Weights of a small GPT-style language model, trained from scratch on English Wikipedia: 3 heads of 32, RMSNorm before each block.
Each number is 500 + 25 x the weight over its row's rms, rounded and kept within 0 to 999. Layers, rows and columns count from 0. Numbers have three digits each. The size before them is the row's rms in percent of the matrix's.

# up: layer 5 MLP up, 384x96, rms 0.237, rows 315-383, columns 48-95
# down: layer 5 MLP down (transposed), 384x96, rms 0.175, rows 315-383, columns 48-95
# gate: layer 5 MLP gate, 384x96, rms 0.249, rows 316-383, columns 48-95
up315 093:451497526512510520504518520509514488472470486510515470502484478512467481484493473486535487490440532505502455522510504503484501485484475499481510
down315 092:501541519503492524521545518472469482497506496507522511486507547458497473493486554523500536539510479493507544460480466518480510520485514557517494
gate316 087:478495491510498522454493529487537482498511514498513499463491479517520494507461508509480519495503513530468532498554497481536505523515488501451496
up316 089:482489498532465520541478465486465504538499536501541479511505489521495504509502594527456507491498509493501476487535478506504516486492514468522509
down316 092:544498479507494513510503515500505474476487532517494493484486496503534542530482496480486523535521481492484527513520508480533539509466512500506499
gate317 087:529481510478457499491522501551485521479517514495506463498523481505501522494471553524502505524508543441485530469481520515482453502495498490505514
up317 095:498497464518488499506501470530522526497534540476498535543481501485520505513464478492518553492549501441495501490496479508522483501495523515484481
down317 087:504521527498473519506494482491481488459507507488454479513516520518475523485525450501505554498512496458524529491474518515540536492488494487491496
gate318 116:486510490519495511489511500522528456520494478526508485495506519465481515499462483495544493503518462495473509494471501472499521494474536506461482
up318 114:453458498505456491454476452529482482526505536562472510469471497541479532501451489477486497513520537506513478497508514512501508502474484491471532
down318 106:504505544484568494464454456500469511491521476489544469489516503543519487480517466510469508506542496518519499540523471485517475500481500505533510
gate319 102:513502501516522527455503482455508520449508515514471443525488539553516481470493505532500548471493498505502486486441510504448502502487482513424489
up319 110:456480485516492474534528504510527478527500484471524524497500520526508499483480482518485473535448497509467532532492469531509527496513511525535486
down319 114:449506473490496535536499512476480501466491519487530512483523520498521484464529562515494503497503430512512476506473512491538504508491484528478483
gate320 101:488511522532487503513459488459492445503527444486500462534513518495506549460542499511494564518502525512516517503487550524540536518482506494503490
up320 110:485512518551499553522479526563499480487517484528500502512482496490538485491500502478495478510518505476503544507528506520484526533503565512512498
down320 096:519476499514504480466536559527520548504498497506479468549501476512540528501497488496483496494514469473508456530508490472531454496505517476478505
gate321 119:537487499478528516508523507522507453519530455497479536470540488564525462534498518462492496502462485533504491509476480501531508517504557536525476
up321 120:524496509512528507495501524455508469507524462540467532496509490506478521468493516536495522473472505519517472470491473488503478484470497495477513
down321 117:482537532470482466564503478490522505573523461554483503498528472533488506500535510545515508476512545459534521471472490498516474553518506522497485
gate322 087:544469493533492498472494449498489525477545504535499492507451520479540480528494481484518509488516490493489514486523519512452476462513527526497503
up322 095:495471491551531479500494520495486515496471543455529479491497515542491526505493449504481476478542523448528504464512491529537481503491462477503475
down322 093:484485480502498526512524500500513521491507509523468509472485441532502486477479496503508507472495506550500534473431490473505563557501474533496542
gate323 108:531523532471524473513496440467496479460500486460500463460491523486482490460492496508497468467490513501487484501523501501555495518527509511485492
up323 107:517512476507492468506507488520480513482500519502547479454475487497532475477531504498541486486473503499524475543530495531506466498483524451470483
down323 106:488471532549510518495489504503498505486563463480473473502509549537536456541474452515492495503474523502547493476524512520535535477520490527459515
gate324 093:511498470518486506472457477450485488456519470492535517492465483519476490502501483506518431512497525511535508544452525507563475512508516519488521
up324 102:524540459496468549514512493470506481519521498508528482498535548559486460486485512470470525490542487511501533472451468505462525481525512466535487
down324 100:479475501508511469541534493474480521509468509518498517519471497486498550469500460508525476486473520469465504516510530525511482502531464492501492
gate325 116:490539507492503507481472490523498509523476522488494473472473501506482518533530556542474507494510496497496475476510509470502519506493500529523540
up325 109:542514499464494462501503522547459459501491516523504485464541488519501530515522501460489454493483470498494448520544467478528499501497452493482510
down325 111:524489500520479503493498467506471505487500476469547485514488493527536511537499467497502466529506472491554496533492495488519480471444517516509480
gate326 110:466518495490512472508524526518496485482518499467506498495510480481513480508486492557474534495493464546480513502513520557524485552526502500472493
up326 106:485483456472473454487472509527499484545527491460492491463450507500470495510488482502453499537499494477523503520495441499493505545501512524503480
down326 101:498458486483492510510543526506520512488509506521521513485480523488496499498497476471529526501536532485493487493499501469468449448469518520577470
gate327 094:459514464530519477538488488514517531503522482502524487471479516499535471487528502542478474527566493536495474497488495487488448430497472480461492
up327 093:452477479498506489480486517469511528491528563525470498516535520513516500524556481498495448504494502516497477500486495495498535494482517506523532
down327 090:521449487476525498466479527474489563467492512481538503430543520473494512448469526493496501505508461478463505481455496492479494514500511498518481
gate328 098:533492503505466473480480465494508480527462508520502506505525495478492454493460464520540447534509472491485459514493479504478464507469548510447499
up328 099:568507508468534515518500513514514474512474496449486537485514482477496518514474500508521475484522507513546516511536513538504528508467503461517487
down328 097:463490439509493511502493445488454480551506495504469481477510522534478496505479463546517493510519527466493509530462480528499472479502475520548503
gate329 095:551483503469495468492551512453475487475512476489461504499513513484523493484455519518536501479512474554512488458479518483550481548501517488530468
up329 100:544506541467485485504479473514481524507500488466510504455509469518494516500521458487484489514496546516536474518474486536529491481493482502460463
down329 097:493510494531517522510571495493521510452507492530480533504508477547553479519468508505501534446550494495486490495471487489476494508505512507465471
gate330 102:506532462458532553530521510512467492486510525519512517473448551489498533505487533487496471499469518537494504512553523485477515460490460510506521
up330 089:522559519529495546545517452465481518472459515472499510472494481483548492460503468472496518509467521482484446505479505497470449482510532495505510
down330 102:498463512510483494489502487515533505526445493505482504492552453494462509520503429530502549488489511511508503525433458497480514525538504527485482
gate331 101:499525485524504530481479519494537519501471484481433480478521542513492477513510505475446492536508505463542543495481511537488525501528504447515496
up331 106:485491457494525536501504465543501539463483514488521480444505451515518498519533507521521515504521513539502511508493485465506508452486507542535539
down331 095:500486472477491486468498488465513549523517528490474476512494504515521482469507517489458513487442529530473513527512516499466505496483467514503483
gate332 099:494540516479495487493479497516505533524487490472492446499494505469448510502506498512470508542527497555495509507447521470549508507492475539522490
up332 101:471499526511465517516469497488494456462525429520512488500543513476479485482492494523504511533480456509489474523523493477456514503450552491496488
down332 104:497468488481489496508524510495505477492487475523536532524494462487487538538501509520492464538497517494476491487509501485506474474472438513485516
gate333 098:507510521511509493491494473518512467488485508499476482475441503476473523519524543521498526479547498468493480474500517493509454549505494474508514
up333 101:504523520517472494508525472443495551504464524474509562517498474498524506510488474492467499526517482485499505485522522506568491474523495513534512
down333 099:507454477504542469507510514530488531511478482513558474486502478486468451518522477462517476512461480436468517509515474499499505480526522486497467
gate334 099:519503534512560508482484515509489467503492469501503513478520508516516538533509488494523556507498479481503504435530489487492502523527501514480443
up334 102:460465496484508484525472472516505480513478445531463539508489474483524519498492491499503461461495525496510476502509496482487507525502504548480475
down334 095:501488475507529501512513450491522474521451518567534552503512504499503528510491537489448552519526492444512499472523551513517471502494554466539504
gate335 103:503511505530474511486507452500489451519438506498465497477513483512526448506528497449518514459498522494502464495472508464482484490462486501508472
up335 111:491479525495480505543516485514530539529511506502495455530462528476511514525462522535506525508539516515534533526455524492465509478497526511521495
down335 103:501546488513496487494515494449541536443505518498459515490497521473507541492481436514521464487532525499523532493537483529536496475534500497465500
gate336 102:504508493489496477513567465507480488511479500476490452465559521478494497472476525505507524527490478495479529508532493500456485472515499490510515
up336 109:501498493508491479488504508494510490509503490528500515538440481517490499470546463507498502471533515445537494502470494522432499510463511485418518
down336 096:485529490515473488509537450513525495529477503501498532522500505483504511505491537528507495497471492462475524463518486501517462512498489483549536
gate337 105:521481545499538469555517502552508492513532525491499528476513479516504491478464501460521497487516499482518541536502500508505499488452476498502514
up337 104:569513521537504477532478503465510455519490493474491511489537459483494485513462498505502556541543519488512472511512489501505485485487513473473480
down337 104:518508466459575512537527508516495457536523472487494495502531534527543521498540522508531507478533548477524465520521512515520538477490502520498500
gate338 097:533510510499493458484500484513488507531528516435511464504463463471481531523489492489510509551494482493508476453504450526490502487470470527496489
up338 099:498526475482546488506489511485526502490495501466495518523507499475450452522500508507462497471491486541489508528520457518506511496482506495476500
down338 100:489497535473533501478491496526458510477550500487502445509474472488516501503512514469523493489471552503480492437541467487494529471492474504502492
gate339 090:464477503505534528489530504507511479522526506480489483528448524460464528509466430468502520499512498448519508497514469526513520521495513537513521
up339 100:496499480511512484516434509507541522467506510515469478515464526503486496478466544490523474500516525536483486522516520513517505453506483493495529
down339 094:479521489500527515486489465512507507475522527504507562499526491502484510520491522488493526468473492494529545497493441495512458534493534523488480
gate340 100:520483486517487488476528567502480507462534482432462508481475490523515497538506499534512509500501501526556480456474508513510501539484494488473497
up340 098:504502480484503531486560513458503546501528583499521502490482500509479514531538531513506539522554504464462501468496519444525490497520508488483494
down340 109:495489508491508536465467477506507547494561515492502509521519483529488502508480411513466492540495492490507491436470481516526465495497470515526495
gate341 093:531577471490480463479519517505528506501471530500477535464470507504518505482538453455514531468529551510484500495511486497513515470482517526497522
up341 092:483494500548493510535494525509490506464500493528522473510521538522520473541507531485478494538519538458482504522468515545458493485475448501520483
down341 089:481513533487520476509496499478490500508500505482473508490494467485473493500478563492541532484456497508533489514474494474566499502487497473523531
gate342 100:547502546498529494483504470474486517492514478504449488514477464502480500491482503448540476494493510543521463464498521544475484448506510527492527
up342 093:480502508521511507530475514466495491511507515437508470488501515480511526485524491542496500478496513496493461482523483509515497442485519501499457
down342 095:470524520499487511524506479536522498511458465504444479508512519450476508530478467513515531485499464523508519470503518521473532487470497467504533
gate343 091:526519477490500484487515555485478521502481527503517551530494501512512492515479478495536559514516480499521490494471529496495520516497461489528536
up343 086:486462506485527492489497545504497458511499470448504524537461536560512482481529530477470490507509532482529485488549491507460501543549540504505451
down343 097:503491465467486501488538521512483561484432503526496513493496461450509557503506566510505552507468493521464542488455489508523500518479487488492516
gate344 118:477502524566510482469535495455541512490478501513504508514441498520501527559465490507501466507505513480495519503514516504500465473504483513447502
up344 120:479474519487492484507533493517515520523487504464495524537507524544466495524496448479477511484473517504537497463541535493515540497507519507517504
down344 101:522441523538495525497472539517462476516469496461540485504500508512486474509497408497490465494504475476496480492480504494502488455499493489516522
gate345 118:554506479478534505491510526513515480493495450497484460520507539500530469481526481467508489517530489529508457492508505535497490485520505501430476
up345 110:498512484546497466521499441533501513503482504485533525481510516520505483524519458478473492481486469518451445516491475502480494485478496464484465
down345 104:508528480477530483535522541535471499466509451492472470478452491473510492480491547516487512480531498498496531461476498517515497495509529460526511
gate346 107:509462488500516492538567526478508492508513496535476503540479517472482469501488555515450528506537503507486488473532513495466508509470498499530501
up346 111:476473477494494521510500485509530474464519488506472454449518498505526508480503500437513537487483537484545530509516497536504473485505507550498527
down346 104:496524529488482455532487511496507535499510544528509520494518481514455459538469489525507499534511498526502474554451525544510462466482533522524501
gate347 098:486496500502523477497515488503544516556510490479496506477485499467517536505496541511470474509515517431506485502503458508474487471520523512535466
up347 100:525520555506491535475510481508482490479462519523537467533515465513494488504495512464515510481461526543462494502506508428547478496480490477502472
down347 100:523482495471456516548487499497488473471487543505486501467486487508522466488486447548532465505496532493508494528463522557486506510497529467507491
gate348 110:490506489525507537508437478498504499503455484480508536503521500465478543474482493475523515530508473515509488484468501518536459508498478473518492
up348 105:509482447531500508468477491542494472443500487523507556523495449530521453512534484528513471518463522491522477526454492490507497461525501514474485
down348 107:480497498463520481480538533488527519487464521501518485475472511498500466512472428510490538508465513467510460533481557435488489474530483538514505
gate349 096:536513505472457511515512498532479567497526457514481478498519532490472479507495545524474506512475555497518475498493489504497527491513495506510480
up349 098:499511454504527494531524471504474507533477551494523479528504463470503514542468497502521504516535497508484493493502515499543487527483456473490501
down349 092:525519447457509517476512510515474484510507511518547492489538479488493504531476523520487470519527542474495534513497489542492539469469508495427478
gate350 097:460540464501552509509514523546517548471495513465491507473519476543511508466462527512553506547504507540485511492495546535497534500503494500482478
up350 096:521548491480508494473476497503466483508527449488501457561495507562482504510514520506564492517518467484456497483492503504493523490509473489481513
down350 094:463492498489459498514512493539447525501478459507496514529493484526545543524479458531477501547503443491519509477489490474562463521541475474497472
gate351 105:518515514484518512456501484508499497495514483526478536497466525503543499499478500470497494479499524525525491444518520534472509498508528487477496
up351 095:533507558475487483478516475504508539485499486479508520502465472491492463527490455520503465537518511483539550494483537519506496441502496558501532
down351 113:544490484461525491502524465495467507469594482491501554501490519466521511482489491514497504503493466509545497499499526512511492515536492496499452
gate352 108:534452501499426503471542511519507490490483501496456519505519474509542502505498528502491533483523500523513512518516488512478487495490486525487502
up352 104:500507510511526560478507527474523497528500477513512488487525508510506491539543523483489513468495500484520556526473469486456443510482500467447532
down352 102:525461514525479472525486503475454507495480518502449439507484509502473487502448485496496496505503468457458493518522517536506509484508512474458478
gate353 111:477533514483540511492499459523489484519428518459479493517502478500506497509520459508518518503517485518488515520473540490554499478499478511463510
up353 108:498495512476489506517470524512512516538499519468495500480549516522502495472513473478494484524522509500528476504486485487524451474495535509450519
down353 105:496538492448538485497490461491484476473490549497512499516485506498482573500472495508480491482493466512512505504482496489501483521497502524501499
gate354 102:514491451510529518497519475501512543522498507520502489520519489486496531510501495510516495498526494575504500522469489526529514483540527520493494
up354 094:464492467524497507510472481481467513481476517507553474492500489487518495476513450462532497526521539469480506523492487568456502508495536506500514
down354 104:510490523499482535488501493447506521544491462469461484460498498528458496484507436522489482535471564496516514523518498503495534505487501505467538
gate355 088:512520511503492505525533495539502527482531496520503489492433497516509442512485445470517528538520505498513517506443499486513480531484487508501529
up355 089:491473490518450496516525467561489503499476525497492499472487526473544493499481520488472502506533564529547509502497498503507543523491516492495455
down355 092:461458519449505489491485478480474461510490468503493486491570506487507513467497535527508537475485517536487482524497462549453464472500465476509454
gate356 096:470442506506543523529525568490481503494515492509491510507549521510518531523510544500475505505483479519497468525504481520540494524469525522516491
up356 101:487507462496475485533525472505489496518520478467500503537506508516562469441497523496502467538488532524504494465504470478503513510483488571521485
down356 102:507525465508507510527518504458489509506474501534502455547480509512523512511480456496514494493484536512495463493509521538514513470512523537505499
gate357 097:530526545569486467528495493517513530516481495491545475519499481527497468517556500509464482475486491521534481504493518484464488460496510488459511
up357 090:516480490494564504520522450499504474463485505506496477498506479442467460487479464470489512514500477553488522462516533542513505529489493510491514
down357 096:500464469450504500510480510503477485486552490530521476490483487495492510477502597475508485533530460538489488531543504506491487516470470514468536
gate358 089:508494511473491508555540546494444526513472517486490480528539461479532501495479500526507528478483485463505533491474500510460537512538482520503516
up358 100:483475512461479468480514481506517553512527469534494472534513498448506509486461528558478500486521511536523512474508526507466541480488511530486526
down358 095:510514483507442489522502504466475514555533462483523510523498490455525489552520548519492486478499471516494509479480493461551485528509507465505497
gate359 105:532504535470520488521502514507512551503513515482521500533493523456479547493482563498508508520487524529534462530466557554515483513512517500475527
up359 090:476514483482504511514483499491542502493500493506551500509528481511483496534528507510516496513503498531505505503511551514520542439484490466468502
down359 101:504521531472513505523512536463495525471512519517455503518505478484492507475470500541516479504481501517491502519512557523484515451508487510543478
gate360 100:524451488478503527532474506476520465498483496509502538542510519507516501451516455467507470520531532510481494498486493510521466531445507472494502
up360 104:500489491516504508491483468487506468517479535484537533468473510508537527483452449477458475518510562504541472485457545477495518526503507506500520
down360 101:513508518468493491430508513554504521508504509486558508542513533465433498478499498499547493503506472495481534546494476504499494469531458483515481
gate361 109:492518475480528500472462476494458497516559529495497493472491557542491485491536517512515484515511466504476515473517497522533489535466527510502546
up361 105:499523464513468471519519521489475500499479492518510479502524458454553489516463506498526520496517521483514505509479460467516482482472470526529508
down361 106:510517527505498491506506461478500474458445463518491565498569525445514474463466524500504517483535519459494487450509534492514521508510501506472485
gate362 098:479488451462499533503495491542498512473461455455534471510497484504507551492479484500503498503495459512524504540475501484467504432526507484485489
up362 092:482496512524497492506464475522530499497515515493521496459523489557520510481489453438486461525472478463475473523512462528466486480538544509530491
down362 105:498525557505478507498533524500524519471547474510477500513454526505502457527485463501511490477510532524498503461513492486508510521511498558527499
gate363 111:501517519519503494517492515501493470556506538497463493455502462483508522495441518490521512494502491452503505500473489458464449516485469511512497
up363 101:465488478534521494470507505507498479464516509501486544499534518563519515489513489511500497506505483554477522517528531504528491476530479458459492
down363 107:471467468517458526484485497515461487521501512499548516494493467457509521504472491511491431501498503532478499483524538484493499491472487477481522
gate364 099:500496521493513557530460502470475462494492485490532500529498508506469488521496551494491517522556454517497491539513484528468446529478502546458467
up364 092:520490490467490451519524490541526513481427518463493513494485532473543504507516465483498485508470510537503478475499523480539522499475477494429484
down364 104:497499524480493522505548498521517471514506505471448513475486461470542521540505443498487480460567479502562517485448541517508521485499480486497489
gate365 089:486471476493540461481504543493503511521516473504508506532451526500514460462518475442514480516458502572497526521504517502497501495505494514477499
up365 091:470530528503489518519504498476497505538465504509466534498510506490500445490534504477517478527485508533519483560481502489461499526497510510451491
down365 091:485506510508525458475512529501473535468516477458567484555498489516518471500505525480487484502492499532492462511536521475516502530504469530546536
gate366 098:500493506500511474526492504496507468499488501533511456502460524509449479468464516499504529474494510465514489503518517544540473490517519517488483
up366 099:492509495517520523474500533465515460473493516506530502453532441500484462503468453493509558480484491510511499500500545466515505500501532467506494
down366 103:480476496516520540542487507498512476482515477526519469539503518505461537469509512513488500499500513486490475487441495548496456547527464512498557
gate367 105:477488492504525487501522485514484498452510456503489474497484471516495490544509568494529523473477497473495465507485529511566517573501540535490472
up367 115:463501473485517492491529440508531514437494522503546494488487506438535492512541534530455498498527515540486487511489484478510479491517495535506473
down367 109:535519504490439517505493558472492510496447516499485516506508485478508491524476463520496482527530514535526492489492461504496468479485517489503483
gate368 096:524503492493531447479520481452523465541463481516500465521478460472514471466500441539514490448504475533492515495488487486545479524521512560485497
up368 097:479525468503507486537481543467476467507504513515463523500502477488478432507499488551498478494493493508455445519514507517464498478495522495494481
down368 091:515470522518492510459512475513496534518506519487553521488499495493517524546489489471513509488462479509496527471478494487497523520496488498529486
gate369 095:500468476504489466486481490504477485528503494490466469502538519458518476498459490538491453468522447516481502508493471488530481517528527555501540
up369 098:476487463456530536503468503498507492558493544499441516477524557513504500498524485466514471490491479482535516467519501468516513499514546532499499
down369 098:499460485485491483512500508470504482517497499473507507560439490518499465483483531516491510491457522538513526485512471460466520554511513492518490
gate370 084:522490470468543468498493520483471521501516465508530559491442508505500487528526493504433486511519509491494491490542480532524487494464515484513554
up370 085:498474488509488496565505522500488482500509514491512510497490490518508465484519486542516470476542501468505486483508530527467506475508471529531527
down370 089:509523483468503503497470512490481534531494545461485516484532479432504521510449537499540506525489467499492488468464486538507494505520480456522498
gate371 105:488462527485496491489513535487512513497482509462521501531475509555536441488505481516467474515567499481483488484516519523488490497442520527512509
up371 100:531482473507496510456525519506452461524444476518504499523482502510502490559528456532482536553538463518485487503482490496523500542559502467499487
down371 102:466516512531494491488524509483480527565523497511492528456503431512492484485535532529517522490473506501504518499509513520479491503508499534489483
gate372 096:508496521507529519502502492484520515491527500507494465485487501499514449442524516516517506480516526518489466438525522465485486537491513487456469
up372 094:456509499517501461532505478474527507505497464512473531489560487492503504527495478486500458485546540511486527464509523483474494470527529525480466
down372 092:500534450506556495500514514500492478491539509479511474533510481514517513448510500478487457486507519495503526536532511528522522502522473491551490
gate373 092:520495479506522523472499513478494509492500509504476541540532461525526514495441515513541475491483493526524487550505525504487468487491509519458495
up373 095:527498499506484465478464554495482520501517481466535516496491487524501493505520522532472544506541460475529496465488538514538528471498516517522471
down373 092:481476503470512463528519446503503524467518471520485443515485491547552509504496511505553481492493478492477481511519544458492486489476539544449538
gate374 096:535478476520477518448464519481512492525532487464502515478501478493471514483537496477520521507511552517516545522473503509477472474457514483513484
up374 103:519531445499460532482467504500494488521514479500464528523489541495495487475525539473492495500467515476480513512461524536530503478465497502471505
down374 104:510491471490486523486463535468523513498512490457461486502463520518475500482474442513495479483527512495486494512444504526481496470494517454465499
gate375 108:462518500487507506491463468467547450519495494471496524474512546505482474471457530521522487509522499487527516563510512504498518473507494493491507
up375 112:476513536493516498475533496479495488450478568527487477530523495505511522548547479483484486528497519489484531487515468476510516529477479484530485
down375 106:492451460485516477478515545539510448481496513537507476466512505522520475501502510508499507490479458507523483497450529484513493520459489502507520
gate376 102:526504502480454502491495452511500479475526542495459447488485512508511513469476506489475482504519512523494497463479484476498512502553492505472546
up376 104:488520541534519502530539503460503491505486511484470514533508475475489499512475515493473476511499490499467526522503523541493519462529486513514494
down376 097:503518514526524513524523463460513455465534516486516544556559453494506524462505502523483502485524505531514514490464472515506508549502518462509472
gate377 090:491478483497511516493503484471516510510543462544507519493505552516541485505536490517541522476531519508524470534551500509465467520477514490504481
up377 096:513514492492532478471499493470484498547514493513477505469524508488477520517476537524450492543533504492520486474526460446471495491523491459512536
down377 095:502494517485497509464485503469505532490477500481529518515474544501519457504498427511485471497527446460489518528524505494496535519465492526493551
gate378 098:532479497514479481462532438486510504515503530543458496502510500541518532492507489499535508467513511457548472468518501480522454505507515527501514
up378 097:525540490501516493497513503507509537517508493508547541535480493497482509526510555514475502468496482445472511471531527495557498491487534498469524
down378 098:513477468516486516532522480482462550492494541524463482481487474487503514478543443453491476512487481494520489505461481509492521530507480507446463
gate379 103:475517480491462468469442455497547539495509499518488488468553514505476496497501540498510447493518513545486442476516528526557492519517549501563483
up379 090:520504498522550513567523515490465525499486486486493466519512499465520473541533510466462494500494467537508501544479512485523466474520488506503503
down379 095:499474484472531490475485524521475486550502519486469464497511486563474527492505571520545501480532532482477509501504469481509478495476504478463486
gate380 109:471509497514501502450516532528533526510522503530506499477493524485519491475492523521517532473539532536519514487508527498495489507505522481497481
up380 110:525471468487510520525489474502520506482504488478483544503491484536498474511536489511497480526476567495467502506450487507510511471486485483478520
down380 096:497548527505549502493490490492509522493502507506479498545445521489553502507490559499517503532523518479480494507479493539522514490531517520461505
gate381 101:512533544469507489479521514524499510500534520458489519468502474494518536501497488481479442481489476466471473452523525528466502548549458539480490
up381 096:521510511473446497452529484516507473527492529527515497518469431513526488520485484497516502526545476508477555502495482492503524468510483520490497
down381 105:486476446530466493469523480489522544475521497477464483517483514504489438440506491525495482473468515486537455514502511474524501493487517533484512
gate382 097:469485513482523478537513469506493536510523503515538452479503482500525523524540503533520518468505505509504486495502520515486537517518502559473474
up382 105:472455487487483478500451479518553526512520490489508509511474481475547514518485532476529499491487544523531489481517512468514469496476525510517494
down382 095:510481477536536468463491504519499519508509481484481514522530488473443454474517473489532507510501478476510502474475475511483474460546559530515510
gate383 112:483539497525510563523458499520498485501526497491495527480508488476445502514494547548500544538484482494517470495487492456447519508501519513520466
up383 103:528510514487511525501448512471517491450491515497482499506464527498466531500511468476505506500519490478502472491459499462494432522489494504490523
down383 101:495510468479465504486495486489508514489469492451545526504530553501495497467459456499496498480496487508547509513450485501465500511462477522484510